Weights of a small GPT-style language model, trained from scratch on English Wikipedia: vocabulary 2048.
Each number is 500 + 40 x the weight over its row's rms, rounded and kept within 0 to 999. Layers, rows and columns count from 0. Numbers have three digits each. The size before them is the row's rms in percent of the matrix's.

# layer 5 attention query, 128x128, rms 0.0582, rows 35-63,99-127, columns 0-127
108:582541522517497496406456529416486486553557496500472524470571451502481525446537513486517467421448452542490534466488524563566493541484456537482496505549497549496512492466488481460525462503480491520558460492517483550477536480548545438458502570508493478469506523527431519563567561486467471443543488456544534547454503497442507559526474543494534458485478457545592599520538459530527565504430
093:516491567421500512514563521494495468503484506566470476562557518494500512481506493445530507524510490462448575435525497514565515483497465448549528491472460525511482498477566496489515547532536471539587423497480492451573535594506479475479549453536512498469543480505484590502524555451523405518510547514572556478463481482487576523408499424485517496536552508475503549491591520504460448431475
103:523521534425494523503512538574498432501532464473489530488505579498567483403417444547456489501480415494508488489475517534445513566496483439475496576478476456481502477529474466503624410499531524526469513472447505461478484551463455480512476533513503489515485525488513483530558548477477436609547435493505452511504515449536503538440515487530471501442462451503462468457517538584551470529498
105:458497450445523466426503474523536525503518477585478503508468522459633576460472525503496404429489468507485487481505565483509439482518429469516483526435561496525540511546515472509542528470474480553467464505487435501554567505410496538470454563519494544554500545490520586440556481529406481544471491477528492500506415507476451474482468537501498480534525488465493519532516521409508501521480
111:520547498536471514580447536561508507466440517515572612565576509452523540432574436529464461562540496513501478457462434533440509486547506553492510528459498516530488497449521500446487552534507478491528517500514478556515485508472430460449498498514531493481484505376523529495542449510543467509540540574529526423546471564520545476508439501480487455497556487548410535515510539489500490480485
103:524389525549447535506524541486480588540499504450501513514534492508484517501458496473475453516472572512508577449507456579430506543533501507490473482533520467477473580493448484532519468519434485518518525507569503536504468518472475572495438484449517463461493496548485468450499529478560527447510392546519553564528508578466565526465524564482419570553502528495427459471498479521528459552481
104:521520483607464573520492507546517501443468502495571522536448460500451444567520516464535488447500458481546515513473462514502490541542494454476516494539402504475563510475485589484589464472566575460549543521547472611509486428493500503532460516490590458466513488501533514479456498454525425510562454509502509488503543435505453498512414514485515516485548461503482523515513469452519543490572
117:538479514525499510482500527467521552527528494567559557494500424470514608514423538539491486535453467523505513466473402569545442476485567547448554530502460456576488538469468493531435513483574494479528501502550514457485527467520506502478519451452552562535519511431504510527556489502483507496460521466510545562518499526464506549525564522409484528526539461518511557519472493510405580544572
105:515519490562545528474501441567476496508482536526506537427458474488492499540540554527524460432555528473482545537489529553415507463463467555495524492485598461530524557575515486437488453536495460491442556458438474508457444509518516562437536515505504523459520577509445507450487606491476475541498420572466477520472454550538525512449539483502483485502507537506548492538443489586431505502476
105:464551551514496483490474561512549527542475525471542478458450504491443444515496545530449470536511520553460475519442516473575461455472446471462499469488535490552526552490525461521518511444497488626512442520544536488489492496485569472571599479582516484557407494522503530485536571531507386549461550429505492486480492576507481541512492518472526496576496524485449452492526472506453502468472
104:512480495461496441541535458533504502502486459521498513418446508485435531471545459533487498469514610519562500460490504542454460480542513544589494509481478467507601460528469522540509450534509483497466478542535456501493519527463452509454533498553424476579570468443526522551495498471497488490506539546487499402414516492471485485460554496434532594441486534549464474514410535544558523515464
093:426408458483524531520463460475522443469423447495495593530505468518521491540503465498492494487498511503533589481517423558511510450511526474468488502528486470641431465431501574452538491449471498467528487467489550502537523518464521494543522469509508477540479455579513505534547451495534480483391524516488457485457410587573514498527528485525546518515544543506484516519486505553475525457504
099:516524491451495457497469511490458590521531558508528529501561509480439411500435499494460477518441489490531565521484421505558491488484526490474422440431513465496461553534482512471461505512487509496496540502500541427474548496488554551467537516474481595489503477521467524469489551473559407514597523503541472514413497495483534542459433470404502525503491516456526393508481527523454484447552
105:566477493515483532456449431498545456495570480551567495494529498519429470572510559495576521536465492530481546502604478498506428448487563511474390529564444429440438506489579542498481539485517488566459506494560540475503486448476479485518499472520495514549416503426550476552523452513525527520459457525524489434481518511520552506543501470501508481515521521537505443457518550485569537482487
108:474460464433519541539503515477559494539537526512509460502555520505489524446440457494584481447450526536502451488539502640467569557479447481477532507462512441491393462447474495516473508479456486477464488429470512477417491442532465510512477499471495611492473484524444517511455464484487532549454508469505520475502587436552523544461473526538498448494489532560481559475560493505449528489466
106:502374475552456541487435473503474505479537515506495543443493534457427415494565488509457482544465479463442530480506448455516500420512539482432534480464453429475450508549560522531539502452507485491492438499499459520485504539516491502525522574556476496506468492507468508461451468451477491513485555473415553591513586486522498480448488462568470564506480455539523476504469423494453434546487
107:494415473517432431475484605522544489567481488558456493537544517493478504482514457531442501491461501439494463446495504567477472528510501517534550495533463429579503570518480554503525557518517528521554481502519451488483482563418489534497434491561469500478496551580556501527495529435528448558586551548497487567479553535503534458464507494543436535489473481482456571543529536454523493505544
101:475573504467530481555438599571521455517547474544494512519469493492491540487532536496544572488451513495524470495489496375521557513484455530480537587588569545571503504428566493497460456514513434482512511453509483475484520521539440571523539552509513507460492540547539514417428525485518567521488485532509513468465494502544503496508506497496437512486535526574512496535554424484500419518502
103:510551484455520587529449467474501465453446495519564563503503469499537462497492511463562501473462476477561480537597403478499476499490510531477454513499536482550440480481519523464506435552485490525551478518477519524449512451516572526548405463571447473520500513554462539474568512470521490464570557448578506491469451466559466495431505472491469535484533455487464459410509455533454541507566
095:482530473478577485479556389569393519493520502525465490487517489506536481468527429433491513513540502534527541508518485429518473511427541508531471487482513529453498481560557485447490472506471504510452513511497455514484525540489508593487467588482507488539512522501506458432573517579485551563486515505486455424452574447468508521568483483503545523492544444509508501544501506565428502607536
097:448528509483448497543502524530501514510473466579475503547470502536495535465564562551461530539528433486451464570446467525511520514600477515513506541472445461484484448530538552516520492451488503452475451549450507405457527601576525467507523515429508557553438520488483564506501546500506505510509471502535553508539505538546479560571497442503530505472520443519484433473513547405547566509470
099:550505503503558528463463511558542594562588507492432513465494498481575439502519446552549530451510571470484544545500446520476511501434459499501473519563504467581452459507519503531516538478472493561475501464554506544569508508559509466458546478451512485538469486518496432519364547483463559449523487549488476479533487478467459527550500482446454490483534511503431492563485463521520515434459
103:503533507453487541475526550475525544465537469560502492487513568482499518471459504548447495464566527540520460488422533452531518606442547490475525471450519532483572531441498571550569535585468519576532501488494463522473470496556472627530542511544460512497449467501526491500512536488555609531477432497460479433532507501486475522529482552451472462538465479542492428495523471468457481493493
110:509518549493492476512472505471469479509457522539551517479495493551536520465480520513547450494517537487441472505451541527488436489529502485605472510490502568477456453478532510517524402480534474511569541465485510502532500496556546459518555431523481467479465509538546420456497492490549582482463464540528516545580484469420547570510454541515504532569526491553568371474499537423489527519427
105:540493516480488488499416524510519554448516426490465529474517463576590582577451492529489493469536537528453538524527490455477522530413491508470513578483548443479486516519485498560509397481520521487497496549490577533424526592513531482446485476523463490529486477437515520465515528466546479509513496501490513500462472501473432515428510529485546514577502473486606459527510498401488517495424
101:451488506541509505468495519504508443501551483472545550540392532533529482478492468488559506490500472512515504482440466597441431536456482448558501599456448515470469524481523481451488485551480508435481510492519573470454489536543436477479472521486576488497478534526528530523428486559513448525525596486477496475515475562503480553437530533563467454478531489440488480545395461525576462495462
106:456558546498522472541538495448458438509514539516496493570555449481526446507501530532456433524527535550470469473455463419521509450519499514480509554506547443588540543490443492430502485482506579457461478595533527568451526479514473508513486521490516531454460523524551473494487525428480420555528524510502561544514486503516458442585488546459448460519526531558548499422551496564445480471517
107:467531519546478514467426473505518524524540427453483540483515487519452395494485504449479463447576500642508553524419497465445480500489529544486471491502485531504534504520527494533524479489519509511530449462463490529420514583524480515466467539467553509489483508533545570442394519501548454496551524543429540490475418464567529460487514495454506543462518548548558520453514519510509533475552
094:470495519565552476518508479491486522596473474429506477534455487535473589528551476505440511476496405594512477492409581456489575507503441457528514508496514478474558515493493543540517576570508483512554480421474512496584455459529465494486494473535530547482538470516461509503527519502474534536518500521499505502528530440535544443544536511533542589443532439458417493503472567500496510497556
100:405520486504530509568524426517547517420515528510492540553500503495562510510489565524434501511563522565545487528524511501484511506493569422527522456473500524477477492506492523565530552454507513471439501455534529438483471505443448483536458459500528477446509483438487524516492442593487511540459472546446525381584474500485497434492571477482500503522406486528515445513466537419452507468516
110:512536462514430442515547426489550509402457494504453567506439469481436503468496559521523472527539482507496486562487553484469507557510565483530467512517526552542483538550484502390525517423469501517390492544463493458552488470472531565477523456494477557508543528549519514471575470443553524558492532499501472512517468489497466426476402561488542462479461549536487436501510468456523489483522
104:416490510504502444472473553564429433408569496535511479444453442498514546511577526484537498576543456570477442449549430488442453493552511516491470515467537507500557513457478521476492438450581484481534469461494531485441490450446488487446529451485526475524507427489411502439531503493499486580513527443490537433509476453506517470506489524505531493454530434534523484493537493451460543472510
100:504471497466523493508474538506528443475494569447533511510479507546455480520433497489533448545459499446547535520427463521527533491498507428478481474489488543466431526519501416510521557461498488524483515475456570493481501539520494423515466643498479448560569416486566482535464493520488504473484477494439451514413520530554581503437556468547501530476537460546494423527427502493455513544506
099:491480488410418546425514508426473470468477436532436428497491473584429490467493451537504519466453388432513460482448519507459517482512497487539537553500484455523565484489428504449487562515478438515477454469500537494443519480470519453509475545498501493501531529538524554502497483545466578513491484463519497514470498498537556499444435553577474562509543497534520551447535404524492461497480
108:471528468529511494444506539488493482457463574460468463530445541511534588462446492515559553487527462467499471550495546455562476457422414491533465560478494575488463512471469464434582487432474488546450482553504519486540444456502542451540532497469503526511449498384485459469526430456482481435470573509529520483502519469475559501474518437542527497518551504501536524442504568445507522462493
100:533514506463492455478497495530483470474560446497528497579468492530506511415471499418455476571517518512432530466509526570565515505433515509524505534487563484554442400502548470521547531458518456521511549506448498535447452528527458482536494474582535508425458506541519515586603533558445560471506462529526517552501451555524486511509524450476508532532512481557473478471527484578482549475557
108:530492461448518515490552515554600476483497574400494451479485506564484486491475494523535431504490501535522533472551542460457565475531489459509526485495448526489455478533457524492486422532474505489551453477461504549486451530471516453461461514570483472404483461488527547526476470527575543490529431476441457523566566467428491429545453489533550461555448447570518534525544479476493465496450
096:527448427571478482484497493500495464453455503539487508481513490469489464529509391468453546622456442494522482467497475523608475534493472507483478436539446436487472505448548474466434551401477479484529520509479516519531555537445480518524449523581473489540442515547520499498519472514503534497463552524520529494480571515503381422533502487487527491509518471499498549566527506450567461494494
114:491488554541512531508473434511525493482570492486598517536485500484512451485477477448500503533534538521547602499538563569494429571486507532488510436484530464464438457451470537481566479510500525459452482467565440541416456458519474525548544485479546602505500516490471492450434520436582541531519502413510547556475518474474494479463455547524557469514456493467520541434527469512479510499535
106:462540465466526493522468497498495523505477508471516521507444495541558572492473408380540515527559507471437498553554585509513489550449452435491450535498552503590454473475475536547457548457542564461525473470516437399527468493441460499542506503478534484467547476441454455501490502528505459483454484460561569506454518498522475560547494485509533456526450478495562510495534424443504476471487
096:536544463431509463494506464447428523455546464481539509484486418513505493582544520537476540518472501555506440481489507497475393460512453439533513610486488566516489566502491464501487483522542492451448524550475533502457509494491447509441547536474488537451518515491467465494508510523498562537583485472509546425543480412460530543547472479476581461453516422516555535515497542548555497552477
108:458492536519502524479523472523403457448533477506480463461441459538540498532551522383561536509460454530435537496533553481414532472503515470478446506544583553496507492510451436425457468430530491477467571467500551471534436492508541538531478503473483479513539471541514461471511515525508522464436506502448496487462432451517550466531481526472499462497414472588447477530458461545473443459488
101:533523531530500482520451527484503549577493471477457524511598529479436475507531441420441552488465486559480521514417450447516536510570406531512551529480569500435544420465529541514513485556536489458459520542527451525491490463529469490501441471526532501529574499550492499427442523526501456505505584503501511473505540483523498466531495513472550506534503485565543517556441488431433410512502
100:536520530561556507505467473533448523526543550470529507524471503561499494557573509467507495449527532412543597496556466442485430499542527500519472493531481515595566456532510527532567608544538527497534472488494499519463546570445527500507469525538519497462461468461474457488454539460512478538476400538523444465412460532485513494520492492524504575468479400478480472500491518530560532509508
104:412548462483498498566494523466449495483493503532485530521556423489448570521535551443544456492612459491531449530474519544475471449573509495485515556517495441446542503496472490560522434505420506538483461538416537502522583531488525522458490498448550445543512518508485499489530510593528551493554443534539514523519449507549529560499472494525576600522511471525508512497541528463487482545480
101:495447545485513535479556465513468536519503493521520505503515493448540433494527552415533423474510505547509515420506518479549434497487441501560528533459437497416467505498522530528459424469447529444451484492459535502488486491445550485455504529419498504493484456500434386515521506421448522453477519513497454556549513541587535462561509511455471423481506513560522410516449512488523509477468
104:551498431503468554472556440497476488516553632480546373531438508517455470552485506588499472491478444514475461553519497495469525461484512419502423424513567467465492523538436487468492459449495483472539428486431471477500508451522506537458477509502596546525496522421533495500453580500492457465497499498490480476476481504515523502470493487498501520509516497535449490493406511535472531562505
106:447450506570494521524486531547497513503519445461502530451526429438448472525507437474534484554529454534533537470392563491554463521539481490502544492550482548557551464475527535477527478448525549498525538514529452525463431461587467461454542571533464543498506511439566458467480560469520532508474571596559461522556509540544542497488503478471493602543508480467498521521481515490546515491451
099:446468544571474532521453507407574501539506572473511515468474515492488564486485546532533526521561526577440542512450480537514508451431507566550492520418451452515475448462551576485557523469568460489492500518493532420549528479482513505482551516545544513495498553550526510500441442455498467526568515469504493437438473533482514467469496544467508522431544584565510474481498512430468482463495
102:547475510544516489497472468560450530521514519468524456488519433459460503528513436473497535488471537512449506471467516419482507476524471425390461476440559485484489471558519433499458465480510480461516510512511542491540469512497529547478506476491564458403500521482479449522501580509552492462538474473462503430489465528573532456456465538555491492569569561478529390509451543533581556562490
104:437499505447442454487464493527532466508451444638513487486529514475505544510523491525473508501470485493390486521489500551465536536504498536441491521526490494481488486450443515432516552505513494429530487526555531495579523519536531555518517545505588515513505493535504505522530404482609522488538539442513501515475538510522542476387475565448499540478483520470467439514496592491455548443521
113:551465504535499551470532485445447500475519533500491504564489442488520545536500480435541462499549517509469528429545525549476466405577526494463481541554539468512520498486467495455407463475481538460426463497512533429549493493530503490521426563460497452476500534509462568548532494469475430493507535497579487464517477470477545432510505478491434430503489562490486607591552525486550555504507
112:475545405501526549472515495536537503524524508569505494472511501493464528518481448539505443474510455558532530540554525484496515525458486480463497491474458510485519515558404473486444559559557555496398499572512437520529491491476506563532534495568453512505467476395529574496532538513536504439444433434485523455421502580523492469488519515539524541466457541462459520502495512560489540581450
103:511524478501519494493547502495461521463473478475460560454504530424464489458463418492473521524529502400493514550514562504454537407521523482514493473421489524526527520481564469500542530485524466488508485511466402440430496417465592502547561509470496553565510481514445521502508496572470528538474502528495490461516453520558522517519479483584434517425536469492411556529492536495494413510559
105:429446500476544495540541537569516496499517539498455501410466495460460445511509521518468522509512500487434582472507513511468522417517550532547485534481542478491591475470492486541476439455520459528486482565531554466515506518528556528501493478463482480520488465534460492469525501445478545469472505472526557518532581451520442435449494474422577449434391540489510504541503567487422455543435
098:476496519502487539531532511547508440474514487504503556537460489456448532453480481395521513490470426433481458564565540584468488567501476494465453552472455524483389467451541497548514561466436521538474547413532483513499548518519496514543485411508526584561510497490549520452477497521545507448542535494508456522549421540473543445471537490483562465441527517500553537532527505462516508526480
118:570478492520549471421505550525537573506479551431496461428560497522537567473475492477563501504436492490524484441559438564521480513482452466517449461562488535477504506497414465452526538432423556444486503469504528556525496447474525527497541487468492491481480485448429439526565480546468460487514511403520477559534522566508478470556490483552492539479443531451491503530488491544515561558532
118:508522499435530499477545466516441554453481524561491557439545483480470555494444420467489459469502571487509592529526545549465436528513453462523457457532475479560506497429490499511502488509500592459433460560520513512487474484526523506395509518490482501502502431491526497556450522545551552450544473514513403481597501502503512543480522449517551492426439485512539516536469452521549552489535
# layer 5 attention key, 64x128, rms 0.0627, rows 35-63, columns 0-127
113:570485517487472566504511550495530433597475460457456469533500496499524510512513523556541508512548537401522465520478500458487603507583507477464464474517476470456534530466453493486467493466526532526495577636516494488492411522550488529446530440488492519504470523492502475475502484438489500493532514489462493491456503475516469458469548532442497479549516579444530573442523588560530454538547
114:522563459575530540495468495493548488542525542519580529455443519480514461561515483484489442477478534500475554439463505561541511521458473445540520493497510483490470460515510545501478507498578445433508560455453488571467594381442509486461482479500517453560464442454472504424479516490442503546496429455496475520517493481509526489523477463566435511452446465446479441556494514452538532558540
099:444489452498499565494439401540582551408488554488444532466528483504464471581504462536520523490501514503454509499440465510492506492463430542462594448557517501484489445510542570433452554482460531534464486495470494514461527479496551501493412505462534528445510513454508510475516551591468452514471447530508536410494452508460504499481565467474456485478519541511506556551556494425498524507496
096:496447523503551525504483489513472446518542399499538513508413524533480469543514524500471599500504477459506432492516486592422542494470501564488554453543466486518485486488456536463527465540519573467631492484520500435495517536472501488524519431504475531509536469506543503622470455477449490521510474431516519534541510499528496464505461503598535511547391510488470480531485525486501552461498
112:457524504512456518502546505469479481436471539552439472458508578427517432534463523557511476468481523494508541519569493562514519457564438485485475456485539576487507542489491451566487509502554534453487463528571549488496457530491444482510492492576474509484549493476508444607529476508511535474489540470478573545517473509454522554542601540466518485478506484526581469441425502493581483454568
102:436508509486487513476519513546456520484489492549568553517487424521489465540489370473564437443501478562508507513517495491485483525526493501522494513491598479569596492558494440462531491576502503497393411502452522544509570519535506445479450474543540447472423491536555487512478524545456523500497499469472514453503542469518521558436510490477511511572487558480479542549521497454498450476550
103:551527479481544471542512527516494503459518541453517491465599550433486481537538411441513500605440525538524456451494513433472523521509476459511571508450516470503501476549525504409487496529511443496474464564453590407478528455483433493498529431467469504494570499484485465484474458482524514506464556497512433512503527474473516466452522513514489472511501430467576463557451482473508495498393
106:541556480520566526554515473493511510568490540562473468451539474540524444566531502498428511459559483529513462527612473515424487486459472502529435551473513502486459509459518492516545509525486412510425495465475493471549521526476547500452589463506611492513537427534493485493470504509414523515477501472528515508450519591547509554489516519552550491485495470511432549468471583476531539454499
098:464514525459512531498511510447450475502525531463537481519515508530530569416547543505460560504456499424483409556500427493521501531469535539448535484535547518495489492462461492561521506549533526505431489465556559486460504440556563515517466447550421505499454462509499446575539493489529485432502520441511424455475503397511500511523540476540390482433509510562497491430499550472492495484528
102:544444456451471505526520436465520466517537427498477487432548482523528464436491472495489508484575561451475517498510481486482514486462515480511482440573498498522536494488504530502454468507523468469531577564460494527574521563507477460444514489498420435510607475495496503467452509561440507472469438539452492486523430462501547530637497466447450536501544406476491520548547460495501474494458
098:490516455534481521516519506524500613525491494493428440530567462461410503585520484483514493513474528500547471535444451469543456473492504523461504471495498561530496482492512484527569546532477505502414542541521566538449510551517518615432487522504443445485511493574563492572511476523479480565487541498479408525579468480506523541505440543441565500451442530509476503543471523502511529481539
093:525513577512516461494515461503530486532539493464440407453599546451490448494515521574548478474544560452443520502536502459451497519498569487552519413556538527395563573522494449528528524530499517526509463431565423502470554492477511538449504458454525461516474485445566511519467506475519456484517475501477493525510508515494485508518489542427472522500481496605489448495477431466468490513568
100:540518486566501477551522501485552525490395521472459527613613496492505470550508512567524511465542583510500497521523509449497503530488404490482518487551494503491617465461506535534440595480495489492507444462537558559523543553529447403463539488530428454550484469452475471544549499520501486487488466456514531481528513528543527489543474475524483503524513540543531498493502486449543557480476
104:462518522525493440504460487501557518479454477518467535447528526516526480492448503499399490488501609472588458515477552541454471580478508493527523444482517513539504511582477500480553504403479525497480418486450538507481519533436600472507579510481539449539496443535498528454498561554529506484460552465528533467481458507520519580540521532477521427409492476462444489565493487535503489528483
103:511480618512501526528577528530460523439508463519436496550505536481484591523490540539495543515482490508531501460503458442540561492476393481516450533488506547482488527530487549498509481445502571522463517468517417460510500517536541513540468538492380469501555450463612484420502493520460468487564473452513526549475501548494443482477488429501481475496556538483528557461434488510500524491538
107:475492471444511420424497427589568483464457525465460482461427489471608487526430515485460531479496533524518466452521541485522535558503534495491423470530532514516575479480574456433539492530445487504466503440546497529483541471547534514532543480491420513519435548487497485550501502454495462571501441489471499525472461476463475470547521555454504569486547494446464504487508561567568487524479
103:547597476506524443504485476466460478526493499469429433520435515493517484529475507583524529501557585484522454533504475535558573431520520465534448472521509559540573461483517477447500501509446469508491452476501452434428534488540478510494489505507500466482548535429507483492533483496505501496451480450467545466460451428497584525458470451512508550569456530485494448406474406479519425466512
094:372527545504499557519569507484517449500528414479465628478468547522479459556445494486456577521520480444412486481478465514511532506547475499531515491496558455479512578498424473491477546491549475491509508505510525504533436523454517476488516544530538520509551500480505485500526431565545547511537412531540448577509497440467444476475507425537522548537496472514475447519498485469527494471552
098:554511531459504467440470477512503436498541565468499512585531535576520526476499504494466510478473514483484561546472503483507520528523539510478550544502461482500500489639518450494443490489477523543448515469516545439543521560441502467525525479455491409504585423499500512483469439550547519491547430414433479457500518543385517506492528499516501459483476521547479469531537541472526451506586
092:541446449492394512462513568540503533543485469472504483522463489497485487499547563491451510598480444471468467575438522526456568497584470500478536452569525523515474511529519530542473483509483584418535506511539438563454535468481531513505494461431495474503538488519506475551571485494516576518538477530481422484519540514533484575456567535463469474453546536547487525449537485466530468448453
101:526442557428484540495501499424547512520522579543517554552491553443523500543541447474518551465462509460499532437550465573491501479487475509569478470506567449537532527468560505487510585451441506580524518437523482542428436507462476491530555541484535459542448523526461535475517441483508518489473489478503497454479447510551473476471523451512497491469437440494498488527533449610555515427514
100:514457525551528535403552450485451520434512514481499486497497546470526558487534478478493522466469533564598500508428521464469514449454573515530490430499540529423467492513497459553474577554518473487507542489498510517461489482474478458482534453514417536525502472523461408487551514605515547481484559524499533416505549490558506521541491518526533497531550520414503507521524428492523441542566
102:455519550419527459521547430556534517465481557501490557517540489545530508464498540537548488519459433465436491545508400479538482526511448524557521454435484493526550446474433504495507468471502509451519544474471490532461487495482507474470582469539523532594533494450520471489562399534517487532504505546507537464538489472562491515449525434515533517561511547454511445449474510447535558586450
110:472458506468511533496524501470548447500511515537477546552463490382552548504549471464502452594462522453480539481552488545410542551492585563466499505532513451461474565489482457510466451475542423494546486450475521552537518605492498496531455528506466495468515465544490534474519470459441417572519509533513440517478447536526503548457506497508511455513472479508456526493471452450459554552563
100:513417487530472475445502434468447525532552564479486568519519464501498457480525491547493494494458446452592544471505435535484509601517472470500471418473533455472516514453497590559574521468517508476497434526547549533564506510553544464489490470507481454445573528515474548496519430449503435488486533504474476488550545505463516497542539523486504495563441564528493533453470529606488534478502
097:567570490528457454496589492483520570480508528514487500525570506497482480421517491479477512506519512486481472488497539546447576500477518501496555515529517526517529464427471495552563526538527479470440457498461412518526466480436510495540511499506411574444519556497478496472485558443545464501465503501498473487532424542403514533493518481443562555520532612571507490491548455478505514523599
099:540437489500475464490494543491490511542510490519522515526593541574587472519435544525471491490556482477501406447482525502594449447514503538521570545471512421511536526481528539465514490469531437496560532510511509499534533456538460461501468491590430458483570458523533445575492496565507508514483522542499470456416540508485551507446495462468440523542467455488491566545568561471480518490520
102:471486505482507446528570537518494523467475489449502483513488500510569457485533440493506570444429525467506482506500503513546507489465476491475498565450457525473540539505559530524469483472531455518481458548471442480581473507526430525444523473464513457535409526568575502575473417509460472490440461579580479396459493474486422501477525478496493432522477491504504445468520452453483448447577
106:471521476529549512497535455498470524468459482508558488532505535453534524397512501502513520539541498490480500429519418519508509445487547572502485544459489542494491524518509508485555459485461480516461522580491506548496568500454487476512492532450482407495473531432527363496528470483474375559568448553476569503512454522510459517508448500573527520504508476472529482476498566470445412472468
# layer 5 attention value, 64x128, rms 0.0432, rows 0-7, columns 0-127
097:489494431521496576526501541453508526507453482566496531473456469471424426556429483532536490514521448516512524472590554467517449467504485444394514549480510473491521498512443558393492553561527506534534479452519464549491511455559497494504501454417435554485495525477530508475491536554500474503477477408469502530495551522528526414484562504524446523484477538513520559508505436544539487531553
106:459545478473473575433493514436496530529465526485488517465556494471512538590422510531594475467567435531488461508491498493516501509495513521464431470488567509593495525424517535480445392547488569448494579450476551553480567529496434523545479472491488481499511536495490493487516532471544497475500501525554575575525546492463462464481463439488473495469508516527424469498436463499506539526540
104:426507532519506474504474476500517393452514538505474546430476492461532480565484535465524556423467515466528452515472513543499520546469500473538508482485547442501533438505540528520518537525545548478519472576528482534547444510454498523510533537515439500435464482549446486524550546560513415489508488549495488483538481479465481596574532411480485517477518480550461481493489471443489561604597
103:576533482554516480491456477565489457517542529532541517450504494531558529437401452563526529485485504555495460493476421568486535575465502610503515511559508574504527546484480508473484509424413570496500492495533459444475570492423493523533479542520507537478510510462513563517473488491498570528477550484497439479492494510485527491464448510429569456483463515476466471449584459458511456514502
099:506563491530447522541515523453509564546501480514540478531483435503542514449494525478529494545466483531430528497524495452547526494474488551511524423480494572509459460526520471503503508510495473558515453485415504461457502450546481498411516433572504491487544532506476453566572521465465546449466583441510434518514414472529466378454451470447450463444483473496518534545492522528511546566475
101:487450538420450573501503589507540477522516518528558460487487506532533561552443575518489522474469496439441542516521425481461531551579511492515503477442554506438438513444466444494483482529533520527495552453463507563535519465518465542526457468522464476530577531550474419466488561456490458511510508578450551544459519558519545469439518496509448530450468514547509430488535546476525503473470
104:458571440480529476519476469472428394504536555438505505457487535492527547457520463470466552505472484469519505494554577473466504517513509492461545538548464492487567551528485516543514490548497546562527470473492511488502490593474472488552472447542466525535488566483419438462508523458483411517578550441512543525460524488542523551510492551505521471442518498502414442486529411551476480433494
098:488567496524478509515511470535469470473429563491522510439489486429543531488514509599519483499470527429476482545537489593493472489536483549494512527459542513482454498549490412494517523481533532442480444528523468391501532520489468525520467554482510504494488488572509515494552367494528564470488510537498531532494487458613492562493450489485427522469401491552493544460528482482492430500513
# layer 5 attention output (transposed), 128x128, rms 0.118, rows 0-6,64-70, columns 0-127
104:494442513484499479534454476443562439484560592591482386525561508556488507488520497516519521509437513478522466540432507489494492539422545524556448533460559460443493498489535505477472536487483494478489498487435487459492454489488412552520493490511484459538417483520553481427515433544415517495500510471505408439492555547449398501482466464503463510502500491451552510506507518478481490528461
118:536460556538504445476545469496487492536476519469491435554427566545471495432552496437533523518469496515507515529483455447522455469415474467542475543479484512502491573462614474563491505538552513531513437522467506479495520519518573459487433532436620434555460486535499517608509484553523565459491520522527514500522534467502509506571542511494515453489519503501518567461522561446508475522492
113:520501444540566490506565466496531491557474425444619518491520504535504491460486515517533433504456444479592456527510520566537418510529458492537515505485452484532476458498498441591509460509537547477423573545507442498539478446511506507568495486426533529542514479488494592468518515508472505438513577447512455461535531525485486447530478509493504566562449511465460499477573476516497536527481
111:502507553536536576537501456536475469517517477572479520508546497469406516519499486493523469540514542490489471535471474435483577482494484465404552474483503489394498430497505552447432469518504549481456485508500543553524491550528529398496485516503553488433566484488527441500443567432495431537543567511531524535516498465536564486547415506485405538488518504524518494528484462476519501507436
113:493406519484424564539435504543457488447519480442493547425510485535562464520472513481495527498478508453458547602510511441462474457424524499512490536530519565541522520510494503561498389408494525488522500459520513458522476516460580462533505521522483485503463516525515469437480419458475469499515450553530566498484484467483465576553484527547471494530542552505552486538546501435571463470516
104:507492443523460482423480472460471534504464448509456509558480543495509437513585438436526541492433485513528500474534507478539407427529512534506436479410499513510510530577585524474516462497543495565512525511477513432497512530481476511514500500507491480492508553513466521435515436503482468548463493563515463498529451524507471536584520446541480582586551480504505526566574609508466497482522
111:445454479543503414457517488591488462537510414465528498464575511557505528524492486445456484531476541611501446474471490496470511560481490473530558484470501490526490454469523482506480567532467515415512538484500528506486550436497516513477506519426404520435496469498488451491524461472475578563432441483503422520547472458509421482476491530500488526508493532522582536517491530520448527592522
091:533517476488472476438539457490518473524513383427546608469458564477593542481473502478437536484503503564432479474558459498544512486523467485451556446536460486533471506484482491526480480544486498562565460497624482501530523520482524433542496481499512478481534487536402516550449504463540448551520525543519545500478448457524505523615516472525501459519517516515458462514505515489544498472493
090:493540473485460522545470493472535533488494504528415467489596429495538482508507439554502437464472486587530538512519555509523534521617517547542478489527530475463515447487500469481540530460445469460534503492493521572472412468519447488454535519576428555448492533445467478422557477508538432492473465456416468460509492504444517455460509497529488503575486488532556479501474475582520478478505
093:551502534442420520515550588527462480522548535493444434532482482447467491483494544481492470506529531551444576443540430471466523482523506473443532487427459551496558533520459497444522526487490519523547450431493527521483465470515510543522458425507506500509488552517460510542450456447528537516491446536466567546492438454517502565445597504526557498445565422502512489535479537561466483517558
103:447500482416452486429493568445521511524438565478534478481456492522492517452475535499469499503527526479530490490519583455535433484498517510540469536525534526588490517516495458564571551474530455521547496510509472495513476471526482581511528473539483452592402508516516497560511448503474563475510400497417554480517450493475465493500588480491608470530429501489514500466483546556481524523485
082:404575448494562434493553503480537558486446531525575492499489543535493513571542518516474468420487545502556484450476481565525496521550471478517504567444465397492494584445488437465522575551494456482482479549498513523494500502488456485523507478458556516490493447419559507553478523488515511504512471501497494524470539509517555420482522427492504544421494513457487531486490499510483464536387
098:494535506460512528550504545515496489491498474471460562485449544498448522458465511539487459500523484451526516568473540534526554560390446465532569476559493499550467473495481531543495552573432484478517568485457520561503518528501485484458501443449489530524526399464477499581541541505595579499515529493437495549512510490539498493506496528428526463402456503467496462419445472473522534531554
096:526521500455509554520505513405486568508479557549518482568488500540511476452548527563566512490465434497506527487470526469547463468503528486535460562489571520508539437570458498482502512485477479583535477511502462564522450487513458525518497479552549491539526466402553507486416518578567476469548512516529599515517528561518519460534438476466526442477484518500461490495507460464543471383482